Weights of a small GPT-style language model, trained from scratch on English Wikipedia.
Architecture: no biases in attention or MLP, capped logits.
Training: a variant of Muon for these matrices, 822M tokens, 3336 steps.
Each number is 200 + 40 x the weight over its row's rms, rounded and kept within 0 to 999. Layers, rows and columns count from 0. The size before them is the row's rms in percent of the matrix's.

# layer 6 MLP up, 2048x512, rms 0.0904, rows 1805-1831, columns 0-255
088,222,244,229,154,244,217,162,166,238,162,160,232,202,216,199,197,209,253,172,170,171,170,171,187,181,200,172,243,211,195,189,287,205,153,135,233,186,171,138,283,261,200,170,222,209,144,174,217,200,201,188,204,154,269,196,166,255,244,185,161,158,225,198,153,245,197,115,315,161,227,234,164,227,149,152,204,169,191,164,241,209,274,291,176,150,178,186,213,178,253,177,261,247,190,240,205,195,150,221,106,216,163,170,120,232,178,254,141,209,198,208,192,174,269,258,257,189,223,214,290,155,227,222,245,151,225,190,185,184,166,186,214,219,236,192,263,256,270,258,233,182,183,206,242,179,250,160,129,230,254,269,224,157,133,155,268,226,166,240,163,158,164,164,241,146,272,214,192,177,219,210,134,165,149,222,211,175,234,224,247,244,148,124,240,184,233,174,236,267,204,228,126,205,207,222,162,237,293,212,175,159,213,183,165,155,207,223,240,169,246,209,154,211,152,189,182,213,214,215,264,120,190,205,244,210,218,235,285,230,210,138,249,219,196,200,202,128,170,261,199,275,148,156,140,153,216,172,270,158,236,172,190,116,211,196,195
089,160,151,150,242,273,174,175,159,243,212,287,131,222,203,159,195,230,183,213,163,170,208,223,166,207,175,214,162,217,216,201,236,144,226,184,154,245,185,218,221,231,226,133,218,213,256,194,248,232,233,194,247,229,229,123,207,215,235,214,223,171,202,227,186,154,162,229,203,195,185,70,140,319,172,199,180,283,261,174,191,203,119,184,293,166,266,202,219,232,276,179,203,268,232,207,140,155,217,212,120,206,270,199,225,212,238,221,257,268,232,144,210,248,229,198,239,129,164,211,220,203,295,191,253,189,166,183,174,158,194,274,195,181,151,175,218,187,125,207,195,174,192,227,199,225,213,239,149,199,203,142,160,155,199,171,209,217,189,193,156,220,228,205,214,239,236,127,205,205,194,149,271,184,176,215,246,205,172,203,249,143,192,162,209,152,226,248,222,204,226,220,204,170,191,200,215,183,131,312,208,184,213,153,187,152,174,219,238,228,164,270,213,243,161,207,238,204,250,203,200,158,146,216,203,237,230,255,231,214,177,171,218,161,267,192,215,181,167,266,106,192,190,171,209,219,229,252,146,190,176,176,179,206,246,186,193
109,178,229,200,173,201,200,164,153,230,172,257,198,218,198,196,254,202,216,145,191,145,109,133,216,247,206,237,223,250,193,231,224,219,220,192,209,194,272,245,215,153,215,253,183,78,185,292,210,146,201,231,241,196,181,278,174,232,228,189,231,283,209,139,215,224,267,194,174,148,281,142,203,181,244,235,151,226,69,160,165,220,200,176,203,214,230,153,198,230,138,178,208,191,290,201,187,147,205,73,147,208,182,243,217,199,263,203,251,197,214,152,237,191,226,216,138,169,191,235,236,154,223,169,195,202,223,170,140,191,231,184,244,134,188,237,214,240,205,160,137,256,207,180,213,212,213,157,249,190,163,158,164,139,203,212,194,232,221,244,187,183,198,214,159,173,196,170,157,256,243,187,179,230,214,175,246,139,179,240,198,191,193,177,221,229,285,233,202,211,223,186,189,201,227,205,179,257,251,235,173,252,179,192,211,204,265,189,159,209,186,137,140,121,131,87,221,178,137,153,153,196,224,222,226,181,261,215,190,243,197,252,222,246,243,248,220,201,273,175,208,159,196,110,187,220,257,157,193,204,193,156,164,210,190,186,146
107,261,216,251,199,211,178,191,86,240,129,183,219,256,211,192,169,155,181,201,209,177,184,185,187,231,201,139,149,206,180,227,208,164,242,253,218,171,194,215,148,181,243,211,192,179,267,209,174,221,88,231,216,227,175,169,185,182,219,146,143,196,255,153,126,248,175,249,192,190,290,141,151,239,202,186,136,182,196,250,230,207,259,220,269,221,290,251,185,225,140,220,200,186,199,181,188,214,243,197,180,249,205,199,222,121,189,134,178,208,187,238,181,254,236,112,242,206,177,249,110,123,226,231,214,227,239,277,182,199,142,177,191,133,166,221,217,228,221,158,263,200,181,180,294,219,278,166,205,238,195,255,146,212,176,160,229,168,231,131,216,226,223,266,183,231,254,179,132,221,189,197,295,168,238,244,268,181,196,230,247,201,184,243,220,235,152,217,192,220,202,206,228,156,126,225,212,257,183,204,239,172,274,233,263,218,208,217,160,253,243,277,143,199,178,183,198,216,246,198,167,187,185,154,246,215,183,158,128,218,199,183,169,160,265,227,187,209,147,218,229,247,174,155,217,156,255,277,169,185,260,138,199,112,178,256,188
089,128,161,157,277,232,150,223,253,214,176,164,212,174,141,233,174,163,188,245,210,190,252,164,199,151,189,216,144,189,204,280,153,210,168,212,174,192,244,206,245,124,200,186,168,197,160,187,222,237,145,281,268,203,221,187,219,197,149,173,216,240,160,258,100,188,219,205,258,210,184,208,260,214,179,156,136,215,134,272,184,238,199,170,190,286,131,162,152,243,184,117,253,223,186,141,129,186,143,198,219,232,229,144,148,233,211,177,257,215,158,176,179,215,195,204,138,180,179,157,169,197,144,190,110,236,233,188,195,212,238,253,130,163,150,288,174,236,164,249,210,286,195,219,133,193,184,227,212,228,269,163,278,184,219,186,159,210,215,312,170,166,143,200,237,171,230,265,243,133,153,172,184,182,230,188,181,207,200,216,210,162,262,335,184,172,150,99,150,190,186,184,193,172,201,231,190,233,165,179,167,168,297,222,121,274,239,153,272,222,225,156,233,230,216,214,190,284,156,249,174,172,242,234,187,221,218,261,194,239,202,183,156,169,243,184,226,185,175,164,209,256,169,109,197,245,272,157,194,174,171,269,114,260,172,250,169
106,131,185,216,181,162,219,224,221,104,152,263,256,133,266,212,141,220,134,179,140,161,238,110,212,212,226,143,137,186,265,175,256,201,182,235,203,183,206,133,184,172,171,209,257,238,177,212,235,251,160,211,189,203,216,247,210,114,107,188,242,186,92,159,205,210,153,203,247,107,239,170,192,159,202,202,240,229,233,213,175,129,284,200,175,184,264,250,168,136,117,189,145,209,180,203,236,216,108,211,163,196,136,218,231,269,202,186,195,148,257,142,192,183,203,231,257,190,177,187,198,299,213,195,195,180,270,206,132,211,218,187,243,197,230,214,209,220,211,152,204,232,189,218,233,198,202,166,156,257,199,197,149,168,209,199,122,145,162,171,211,153,193,193,146,218,190,164,128,212,142,247,278,204,295,176,237,252,214,189,221,229,245,148,171,200,175,199,238,263,232,122,220,162,190,188,200,136,235,205,200,208,196,219,257,185,249,192,181,223,232,202,238,210,180,217,185,258,233,237,144,217,208,296,203,199,134,149,172,230,273,164,247,161,193,196,147,198,106,298,198,250,166,183,273,196,136,241,130,117,185,192,189,155,104,211,216
098,163,209,176,183,219,189,277,183,188,161,286,243,129,213,207,190,206,255,185,204,204,178,159,174,197,163,225,232,176,215,245,148,123,185,131,221,157,231,193,219,202,231,94,309,205,140,187,182,197,199,207,141,152,219,198,215,268,247,221,229,139,157,172,157,132,272,221,165,166,111,186,179,256,217,185,198,235,229,227,245,180,138,219,178,179,146,214,205,213,226,216,147,166,185,213,269,261,218,217,108,183,204,186,131,230,159,184,269,224,239,241,158,142,185,162,184,227,188,165,240,158,182,163,201,227,259,218,179,239,187,245,214,196,158,162,277,245,143,146,242,212,272,162,154,237,249,227,192,176,254,86,125,203,163,199,185,179,195,167,195,177,189,163,252,132,193,153,187,169,189,215,146,119,184,158,206,190,145,206,216,186,191,236,174,234,183,230,171,198,222,196,143,185,196,183,125,187,117,137,155,233,176,243,210,235,145,246,142,232,175,251,152,305,75,156,209,142,226,183,238,246,186,129,211,230,260,292,181,130,136,232,223,258,200,225,251,156,238,173,211,213,288,212,195,207,200,265,183,98,232,178,183,143,124,129,189
102,125,207,181,260,217,157,139,259,195,181,312,94,108,229,222,162,208,187,169,200,218,202,230,261,176,166,112,173,159,216,150,214,222,245,174,223,211,217,186,253,149,183,147,186,154,197,231,192,216,201,262,186,147,220,239,271,194,188,265,256,223,169,237,256,164,132,185,159,235,268,199,237,234,217,198,207,170,227,205,164,274,132,219,156,250,180,192,239,194,153,148,230,247,196,196,211,220,296,126,225,236,111,214,184,233,185,234,157,258,235,285,216,198,136,317,265,201,244,208,199,176,243,185,212,175,203,161,161,225,198,247,231,193,185,224,169,209,186,191,200,184,189,246,257,148,228,185,232,264,207,274,235,160,192,200,199,188,128,136,237,198,131,140,178,199,230,163,124,226,266,215,212,153,156,183,176,192,253,163,142,240,163,172,157,288,244,275,201,193,210,175,178,213,193,197,228,250,196,169,230,189,248,233,175,195,252,202,132,150,218,208,213,280,251,233,181,293,163,203,147,233,203,268,203,138,178,258,234,205,229,237,158,248,229,178,176,208,260,153,183,150,198,233,217,194,182,188,229,246,266,109,182,178,175,160,227
102,248,141,175,179,153,224,197,192,198,237,159,193,234,151,242,206,178,209,223,210,211,241,209,190,193,213,177,152,228,191,223,166,192,200,136,183,181,178,223,264,260,104,183,154,202,227,200,175,145,204,204,140,232,171,114,229,173,191,128,179,210,253,171,145,233,235,246,175,205,154,322,189,210,220,209,186,238,171,227,145,156,163,213,204,198,186,140,163,112,191,152,236,256,268,185,309,120,237,148,168,189,200,224,117,237,206,243,144,157,152,189,219,274,185,238,184,239,304,197,216,191,218,222,231,136,252,163,193,139,183,168,189,246,160,163,184,165,202,203,274,170,231,217,197,183,196,120,183,270,146,213,173,227,173,165,188,173,192,283,212,170,212,185,210,232,255,197,186,201,159,244,234,205,215,238,211,146,246,219,176,236,221,85,268,229,248,193,233,190,224,145,235,174,178,240,202,209,211,170,156,177,177,231,228,223,209,226,227,196,188,225,133,175,161,129,192,209,204,176,177,221,232,183,282,239,150,230,284,175,157,129,197,187,147,152,296,175,201,138,177,127,270,179,215,188,193,196,207,231,224,150,157,198,189,182,191
103,237,265,164,210,153,173,280,232,150,223,246,291,202,202,220,179,173,235,127,193,230,215,166,143,177,173,266,218,177,215,171,162,233,261,183,204,216,215,187,214,233,203,168,271,197,234,195,211,178,166,200,195,244,191,271,257,201,197,200,184,199,194,251,199,168,213,180,207,177,207,121,189,158,224,226,175,207,221,154,168,113,214,213,190,137,211,125,199,144,249,204,172,151,228,130,230,250,218,221,269,146,268,136,171,196,217,178,138,194,226,165,197,197,333,151,263,182,188,186,182,201,235,204,270,136,203,162,158,194,244,210,253,246,166,178,202,198,269,164,151,263,196,186,193,199,243,144,232,179,305,261,106,231,157,228,153,192,125,153,186,240,159,178,215,249,156,178,241,194,163,190,145,173,214,256,191,242,156,196,243,96,161,164,317,182,189,150,311,130,211,230,178,223,134,173,250,223,229,193,277,216,196,254,232,253,222,249,206,205,211,228,136,142,207,219,132,269,131,211,126,146,207,144,179,168,221,229,157,208,188,179,192,209,217,219,194,237,220,184,239,224,173,242,201,152,118,204,158,152,215,259,257,213,216,239,198
085,204,173,192,253,216,204,218,192,146,175,173,229,188,248,162,122,280,279,211,154,183,231,211,170,206,162,196,157,215,312,154,168,226,181,239,185,218,183,236,103,178,121,194,162,214,252,229,141,234,162,170,205,222,243,243,228,241,207,140,270,142,190,170,92,193,263,207,195,170,225,191,218,245,175,243,227,202,209,214,197,173,211,280,219,180,199,146,272,185,148,265,191,244,119,174,139,222,200,208,203,253,119,186,180,178,220,221,186,232,178,155,215,206,175,254,159,270,234,179,209,203,199,248,225,211,181,201,208,189,151,206,174,216,213,133,156,222,128,152,220,212,158,262,188,107,174,237,204,160,174,295,171,204,228,217,184,146,181,189,169,212,149,240,140,168,177,164,207,195,141,203,121,151,202,240,176,227,206,190,195,172,194,215,285,180,159,205,198,150,209,191,154,192,177,262,201,172,143,188,203,201,166,183,282,221,229,168,293,210,175,291,213,235,205,199,152,156,186,232,227,244,162,180,210,253,266,194,220,230,163,126,217,220,189,183,192,248,211,135,231,238,144,186,227,155,149,248,247,147,172,234,230,197,144,226,190
106,115,247,233,205,214,245,261,167,197,137,233,265,242,206,225,209,236,115,168,214,179,183,153,198,154,170,223,233,216,237,222,257,173,226,217,219,187,196,143,115,245,80,184,185,168,208,162,141,126,227,182,195,169,179,118,201,206,213,74,219,313,193,229,163,204,150,179,188,155,200,122,173,128,210,234,190,204,202,211,226,204,197,127,211,238,213,180,226,183,248,151,199,191,201,194,227,162,197,189,97,212,250,211,166,201,229,201,186,207,199,177,130,197,200,266,205,225,199,242,174,197,309,164,250,213,140,152,204,125,190,268,254,160,207,146,214,89,174,185,141,210,184,234,184,223,165,140,168,126,270,187,187,179,142,191,138,252,202,221,215,189,258,278,205,314,230,217,218,160,262,190,210,207,205,227,196,176,142,178,172,256,209,128,204,189,234,224,227,163,221,203,161,196,224,218,189,227,245,197,171,230,235,247,150,151,191,156,242,179,239,243,209,165,225,125,194,219,178,249,277,224,283,257,205,195,180,141,184,190,209,249,166,208,208,166,222,153,167,196,277,139,222,203,256,163,196,218,217,202,151,221,280,160,153,187,174
098,244,191,192,192,164,180,133,245,192,226,229,180,143,166,198,202,201,229,179,201,179,227,134,218,198,176,206,238,199,270,140,218,214,236,159,133,165,248,195,162,233,188,150,195,186,189,226,195,184,231,187,117,191,208,189,279,223,169,224,229,199,192,198,200,190,219,228,199,204,153,182,231,167,133,226,132,216,194,186,175,252,143,213,214,202,234,258,234,238,209,248,147,174,236,167,267,215,132,226,182,166,241,208,157,187,257,173,167,183,188,183,263,209,254,185,232,224,134,195,156,162,193,273,173,159,252,209,151,177,256,184,227,220,182,166,217,232,178,254,194,118,140,185,194,185,159,210,252,275,259,231,290,276,210,175,183,145,222,100,229,214,92,158,215,206,218,191,302,265,164,245,204,187,269,235,206,268,227,196,190,245,219,273,187,240,230,190,180,305,205,165,265,223,204,273,162,173,183,192,231,247,166,224,247,161,146,211,223,192,192,182,207,132,151,188,228,163,176,238,98,179,225,145,169,147,307,181,217,199,185,223,76,202,149,155,232,128,309,156,186,173,211,221,202,192,176,237,213,226,271,171,231,235,285,163,181
108,235,198,234,146,158,152,237,233,193,168,146,160,118,202,250,148,259,204,207,172,212,193,259,195,220,187,181,189,137,222,198,198,176,221,185,185,135,204,171,172,116,146,216,176,246,180,207,195,231,271,241,162,229,178,242,231,209,214,260,276,215,216,189,149,184,280,179,212,234,141,163,232,235,164,213,235,175,228,161,148,218,174,236,213,175,200,162,209,224,170,258,197,169,196,187,129,187,192,177,247,211,149,165,166,174,248,230,235,233,302,229,159,198,237,176,184,233,183,274,248,213,211,168,140,137,103,202,197,163,246,144,280,227,177,183,200,201,146,166,134,141,169,235,134,111,143,172,225,174,192,227,246,208,197,204,213,201,201,179,220,288,203,233,248,271,256,171,152,205,234,137,228,99,182,218,133,114,178,171,254,133,195,205,126,264,180,225,187,222,212,233,197,171,153,242,183,190,191,206,222,192,204,214,203,277,172,218,215,219,155,199,162,173,183,228,160,221,194,137,232,179,234,131,221,168,162,275,184,248,135,172,313,165,170,163,148,243,182,221,156,196,222,152,196,232,209,132,205,281,212,182,206,178,255,228,218
107,205,197,216,244,311,188,221,194,267,183,192,222,255,126,209,169,306,146,171,200,246,229,149,212,174,162,151,263,209,214,214,220,248,167,217,207,146,202,185,135,262,128,193,174,220,205,88,204,221,268,180,144,214,197,178,154,200,187,270,183,144,166,199,202,219,209,163,211,200,161,235,297,207,150,180,197,202,189,195,201,189,183,147,171,182,219,271,152,200,205,164,201,180,171,206,214,161,108,161,165,227,271,240,112,232,136,246,243,213,209,163,215,188,209,136,173,207,181,168,239,206,203,167,157,146,196,213,164,214,121,186,215,257,226,198,267,180,110,189,193,163,228,220,190,219,234,197,186,226,156,194,233,225,190,174,206,195,191,206,206,207,259,176,168,236,183,205,179,201,142,206,232,186,147,245,180,240,225,135,178,232,185,205,218,224,229,153,216,179,206,214,217,185,241,183,180,250,166,188,131,170,209,197,213,223,228,181,208,217,229,261,200,183,216,245,179,212,235,256,216,176,233,223,224,154,172,115,185,204,241,192,277,160,265,200,190,147,196,190,114,149,229,246,166,249,166,249,146,282,167,215,154,180,221,210,226
099,202,257,181,175,229,224,211,197,199,218,124,142,214,203,173,248,183,169,150,166,229,195,215,131,116,237,184,229,195,198,223,229,125,171,195,199,207,198,106,165,171,195,218,134,206,231,149,235,203,199,210,215,267,135,242,203,270,177,151,224,218,221,228,144,173,240,240,179,138,208,170,225,179,136,207,220,152,248,208,213,266,205,216,220,138,191,283,190,186,169,251,229,202,190,258,111,215,194,209,179,210,186,225,199,255,180,214,275,250,202,177,286,168,224,230,238,149,164,198,247,134,217,204,207,201,192,161,244,188,147,209,187,126,154,154,110,176,169,192,309,160,168,195,250,229,250,175,159,193,149,192,170,213,237,280,252,254,153,222,262,287,253,208,186,208,258,179,211,238,192,203,138,252,210,232,198,165,201,259,218,252,161,141,276,144,203,169,214,151,238,280,221,248,164,223,286,251,148,184,166,257,156,169,157,252,223,176,192,230,207,276,199,247,216,206,152,263,210,136,225,261,178,215,204,237,228,205,177,143,141,256,197,171,260,237,275,111,210,291,173,92,194,190,215,314,152,219,171,232,170,191,271,177,158,251,254
104,202,146,147,209,209,136,231,171,284,247,230,224,264,169,216,120,219,162,207,230,197,205,175,202,184,171,272,184,175,272,200,158,197,213,242,196,150,177,201,160,206,149,180,136,185,263,250,235,202,172,255,176,221,206,180,193,139,220,135,223,168,197,177,262,175,192,119,248,221,173,183,166,249,174,250,201,202,192,240,184,204,271,145,129,174,203,186,167,195,202,127,133,137,233,184,221,185,231,182,235,202,211,205,194,191,151,143,170,126,189,134,224,204,247,201,254,169,248,245,216,170,294,190,156,245,216,242,148,189,219,272,180,226,190,230,196,178,178,167,220,126,220,254,264,179,194,185,206,183,198,194,162,236,240,170,178,272,176,156,201,238,185,173,195,270,203,90,212,223,227,196,263,173,200,258,172,188,139,178,181,244,199,244,196,182,220,196,205,195,220,234,303,122,251,251,147,198,154,167,200,207,134,236,244,133,177,143,205,192,174,239,204,257,209,169,102,273,256,246,246,160,230,196,163,205,186,212,188,271,164,209,189,177,195,193,206,212,213,161,258,182,194,140,204,158,277,222,137,243,106,189,151,252,162,233,259
099,107,142,203,210,305,162,184,228,187,207,167,231,113,171,227,215,204,196,237,245,176,155,188,203,254,177,268,164,185,205,231,143,151,190,169,227,225,219,158,281,242,157,217,150,236,106,126,140,162,158,197,122,242,174,146,222,221,201,265,179,232,187,214,211,246,204,156,215,209,195,217,242,173,239,300,194,133,142,230,261,217,157,179,181,219,246,264,191,239,192,183,218,190,227,94,179,180,252,179,173,123,230,174,208,135,172,231,277,149,259,212,200,249,240,94,248,185,172,215,295,170,226,135,140,291,185,154,195,181,199,228,188,150,154,219,175,242,150,185,204,300,267,207,215,267,210,215,196,201,208,124,172,203,136,172,201,281,241,232,269,221,157,234,175,201,190,223,162,190,153,237,164,211,231,212,177,240,210,212,194,127,193,202,124,159,209,166,136,208,237,221,174,173,170,191,150,202,234,209,229,184,240,187,209,229,174,155,201,180,162,159,195,190,177,271,216,133,160,236,212,237,182,173,182,210,186,212,223,290,127,175,189,165,253,210,213,160,109,238,203,211,254,234,145,188,191,183,171,244,158,210,187,207,114,177,227
092,201,111,267,161,194,181,155,243,208,194,242,157,166,199,92,266,184,251,212,207,211,197,97,171,213,198,158,201,249,172,173,121,216,149,251,175,204,215,156,223,176,203,189,188,146,239,191,150,219,194,202,234,152,136,198,208,244,206,260,222,206,188,218,189,203,215,172,189,271,147,213,176,194,154,149,183,241,221,162,241,207,228,259,209,194,260,183,218,231,221,229,217,109,168,183,242,222,126,225,158,179,190,220,169,117,289,200,159,132,261,161,199,105,213,226,232,116,222,222,202,231,234,213,182,161,214,184,170,249,190,143,246,193,233,250,142,160,168,201,160,103,162,174,193,124,209,203,201,240,189,215,199,245,156,244,208,227,241,209,157,212,128,183,179,171,258,228,260,190,194,154,228,79,232,201,165,218,171,184,152,263,135,201,247,245,141,135,210,191,234,161,233,223,194,210,160,222,277,176,206,135,256,222,250,232,215,207,261,209,209,178,212,276,228,150,171,229,176,212,184,226,174,210,209,176,185,278,302,157,173,197,252,195,106,275,155,225,213,234,187,215,223,173,179,209,182,155,284,112,167,226,132,156,211,175,209
109,243,179,222,140,116,168,234,227,202,185,194,173,267,203,224,199,128,184,230,175,159,197,241,141,223,171,271,172,108,166,149,201,233,208,136,241,188,204,199,167,195,201,235,188,183,302,260,217,239,199,226,215,243,168,203,135,88,197,183,142,166,164,275,198,203,156,130,216,197,174,155,212,245,195,159,148,187,202,187,238,150,221,179,178,197,217,247,240,270,213,170,143,196,186,214,208,159,150,292,186,211,232,157,155,254,241,163,251,196,177,202,164,161,194,186,295,275,215,165,277,226,211,225,192,231,222,262,195,226,218,144,224,256,232,172,197,192,159,242,235,205,184,200,176,159,170,209,166,184,156,230,210,191,240,227,272,242,245,223,175,202,185,209,234,181,126,191,265,215,191,210,199,170,202,205,279,213,208,186,201,230,221,153,186,232,199,264,245,190,123,205,137,251,171,189,200,218,168,167,225,225,158,229,149,247,222,148,215,267,175,195,172,222,184,93,198,142,189,191,214,255,268,188,87,154,269,178,197,237,201,166,141,156,151,189,220,270,223,229,196,194,256,247,164,247,154,177,182,276,215,169,189,199,137,175,262
097,204,184,219,143,164,179,168,197,213,262,217,145,157,125,246,249,255,214,210,264,93,223,180,169,256,207,177,244,122,241,185,202,111,157,230,170,212,203,175,218,285,119,105,221,181,187,257,160,204,146,253,129,216,214,222,173,151,244,180,187,218,188,125,195,199,167,210,175,202,221,262,237,173,169,198,224,208,266,184,119,225,166,168,203,217,218,204,246,234,151,215,213,199,165,229,241,177,190,189,142,223,191,188,147,167,186,223,225,267,174,193,110,171,229,202,226,226,179,195,130,350,186,276,209,166,227,249,196,225,279,175,241,220,192,177,144,175,233,208,186,231,217,210,165,197,216,186,210,309,189,122,166,238,233,233,253,150,203,209,185,242,279,224,253,217,212,206,189,234,166,218,151,189,198,209,214,254,192,180,236,236,209,190,258,242,210,170,206,161,198,173,86,280,202,199,253,162,199,102,270,238,210,145,184,253,219,227,223,220,162,217,176,171,177,214,200,256,222,219,312,160,194,212,207,237,178,203,148,193,208,206,267,151,231,205,238,150,175,189,238,147,206,168,198,190,232,234,206,153,200,210,129,118,126,165,220
099,213,224,204,210,215,118,272,136,199,264,211,212,208,254,107,187,200,251,186,179,261,168,233,119,254,140,189,192,191,164,221,168,177,169,203,254,186,225,202,239,160,240,273,203,162,220,216,252,189,233,212,193,227,172,150,246,169,177,231,185,207,262,76,248,227,174,175,178,224,189,189,275,220,106,194,207,217,208,152,193,289,128,262,262,182,273,223,212,172,120,276,158,204,273,208,124,218,183,230,239,210,204,196,246,311,178,201,201,124,256,142,230,295,187,258,168,204,217,218,208,129,200,252,242,126,132,213,176,233,188,176,226,194,165,221,263,175,192,235,160,171,209,290,132,229,209,266,115,206,224,247,237,179,189,240,158,209,141,239,183,169,242,290,259,202,183,163,170,170,274,229,232,224,201,190,144,212,154,152,178,171,260,193,222,224,181,222,254,199,179,178,215,221,161,251,248,208,157,213,173,224,221,217,148,197,275,232,248,286,229,176,199,241,84,207,187,181,177,109,169,174,223,189,217,137,176,246,194,134,230,197,190,176,303,237,201,276,228,152,228,157,233,189,189,267,190,231,163,235,174,146,177,159,157,267,226
108,213,212,221,175,166,124,201,214,199,231,160,130,259,187,213,197,200,226,203,162,132,241,217,149,151,153,217,135,244,180,181,173,222,225,178,271,146,149,244,186,254,144,185,222,178,157,207,188,187,175,189,224,190,175,211,165,250,233,217,194,238,237,225,157,157,163,215,297,177,167,204,239,211,217,242,171,209,184,253,181,223,199,245,157,186,176,202,146,188,266,229,235,146,168,236,216,187,209,149,226,281,206,186,211,247,97,219,183,186,257,197,206,221,147,180,126,235,151,217,166,225,159,181,221,202,188,206,297,254,159,225,148,152,257,220,149,193,205,173,229,199,128,186,186,203,230,147,219,313,143,150,183,180,315,172,226,247,192,185,151,144,182,112,172,145,173,211,230,190,193,178,203,181,154,134,181,224,167,169,226,231,244,214,191,138,186,149,141,252,260,327,264,250,258,219,179,198,105,138,241,161,250,179,266,215,193,194,176,199,269,226,159,258,139,110,259,191,290,236,179,164,236,167,166,246,174,210,207,146,207,215,206,226,174,220,220,197,241,175,117,275,206,252,249,158,174,225,177,238,206,163,274,273,171,219,243
105,153,176,167,191,257,186,192,276,189,238,226,195,255,224,162,170,150,264,122,169,182,173,198,262,144,121,171,158,152,269,225,258,170,236,228,242,193,259,281,191,126,255,267,252,186,189,177,217,158,207,271,215,208,246,215,259,194,209,239,224,207,198,204,179,228,132,203,159,212,187,195,200,238,235,186,204,233,187,153,278,138,187,241,236,166,127,181,219,234,181,252,226,134,145,153,261,259,231,183,245,222,203,168,165,231,220,242,215,234,147,168,301,242,217,302,210,225,234,185,181,133,241,227,178,167,173,104,152,202,226,266,217,239,266,142,182,252,153,220,197,195,177,190,257,192,206,224,182,173,183,206,220,188,173,225,232,200,176,218,166,211,149,172,242,131,264,169,233,161,187,246,168,112,233,204,186,251,257,222,176,201,204,179,228,267,245,292,178,252,167,119,161,198,224,216,231,237,160,191,218,191,198,187,201,188,198,236,209,159,225,218,284,177,194,227,247,244,190,217,211,216,187,182,221,183,233,225,193,161,248,206,152,205,199,105,208,169,163,220,228,283,134,284,151,128,188,229,193,171,320,200,175,278,269,137,165
099,254,245,183,201,176,127,232,256,267,240,216,258,158,177,220,178,166,131,79,176,138,261,266,236,193,226,227,204,214,201,219,170,181,211,183,194,123,108,240,218,192,207,190,184,245,153,231,202,189,201,178,203,161,252,213,268,212,223,272,227,196,217,208,217,184,195,228,192,206,217,154,168,203,239,265,198,139,205,195,148,224,149,149,238,239,129,243,186,142,149,198,126,198,208,297,176,210,151,212,213,205,163,237,180,193,192,161,131,219,112,203,212,208,219,167,241,289,198,213,171,176,178,195,153,158,209,220,153,210,179,212,193,213,140,124,124,223,209,164,183,178,209,241,228,216,173,243,179,160,185,220,233,171,211,220,168,133,164,147,192,199,143,275,217,156,248,204,229,273,263,177,161,231,184,166,227,206,193,252,177,230,241,212,205,156,159,201,226,123,184,185,229,163,179,144,220,235,165,195,226,271,257,223,177,213,211,258,168,90,236,186,198,138,279,209,197,159,175,280,253,170,148,193,219,276,226,162,183,222,172,197,213,151,258,260,204,220,198,252,219,189,290,155,150,164,179,169,188,157,207,181,170,217,203,231,214
099,148,150,259,180,177,184,194,216,148,283,219,236,99,196,193,202,240,161,131,215,192,171,156,235,175,224,189,270,214,271,204,278,225,201,224,204,156,220,200,193,218,170,162,222,119,216,103,176,166,142,164,224,197,317,226,255,274,210,203,204,252,204,221,174,170,239,182,196,229,158,204,164,243,139,176,236,183,157,159,216,178,165,244,190,178,210,166,282,202,130,214,212,161,287,159,199,139,235,223,165,260,250,225,203,208,227,150,228,207,206,238,220,206,209,261,187,156,140,296,170,238,279,194,204,205,205,140,235,143,125,170,165,181,218,179,192,172,218,206,231,179,235,197,238,210,232,200,195,214,177,162,207,232,259,186,226,142,172,100,239,188,176,269,180,113,209,214,240,179,191,164,185,256,202,227,176,261,229,204,185,189,195,174,209,261,188,199,211,111,263,182,222,203,208,110,201,192,176,245,212,149,311,199,155,130,253,268,253,231,278,123,208,272,226,192,304,170,194,151,220,200,193,180,215,214,148,240,249,155,138,169,222,260,206,178,116,235,191,160,179,166,139,179,168,180,183,140,192,209,256,159,158,178,183,158,141
107,317,226,230,234,180,181,217,214,199,178,194,204,230,165,215,243,197,241,101,178,185,225,218,209,221,140,190,286,181,171,222,205,205,132,162,228,234,233,244,207,191,189,164,178,137,229,158,205,211,205,255,215,231,201,198,184,199,274,203,179,196,200,298,164,243,114,209,109,188,268,217,211,213,202,236,197,135,186,257,201,209,186,180,211,114,276,145,209,175,155,223,163,148,186,239,236,214,158,187,223,148,218,160,213,266,288,173,271,250,140,220,165,218,216,196,177,241,136,165,205,210,185,255,230,235,176,177,152,199,182,164,238,200,146,169,222,246,254,153,150,204,167,208,157,112,168,138,216,205,228,184,213,224,197,137,166,274,255,227,149,208,136,227,180,174,278,158,206,181,114,212,152,110,162,247,156,167,169,266,183,214,147,238,164,167,204,168,224,184,223,220,250,241,238,194,199,198,143,245,267,194,205,226,198,233,226,216,261,207,216,243,226,206,152,216,243,175,227,212,222,259,233,121,232,186,143,205,226,251,237,165,165,205,202,169,186,198,266,219,199,215,171,222,269,211,195,175,165,198,165,91,206,206,188,249,213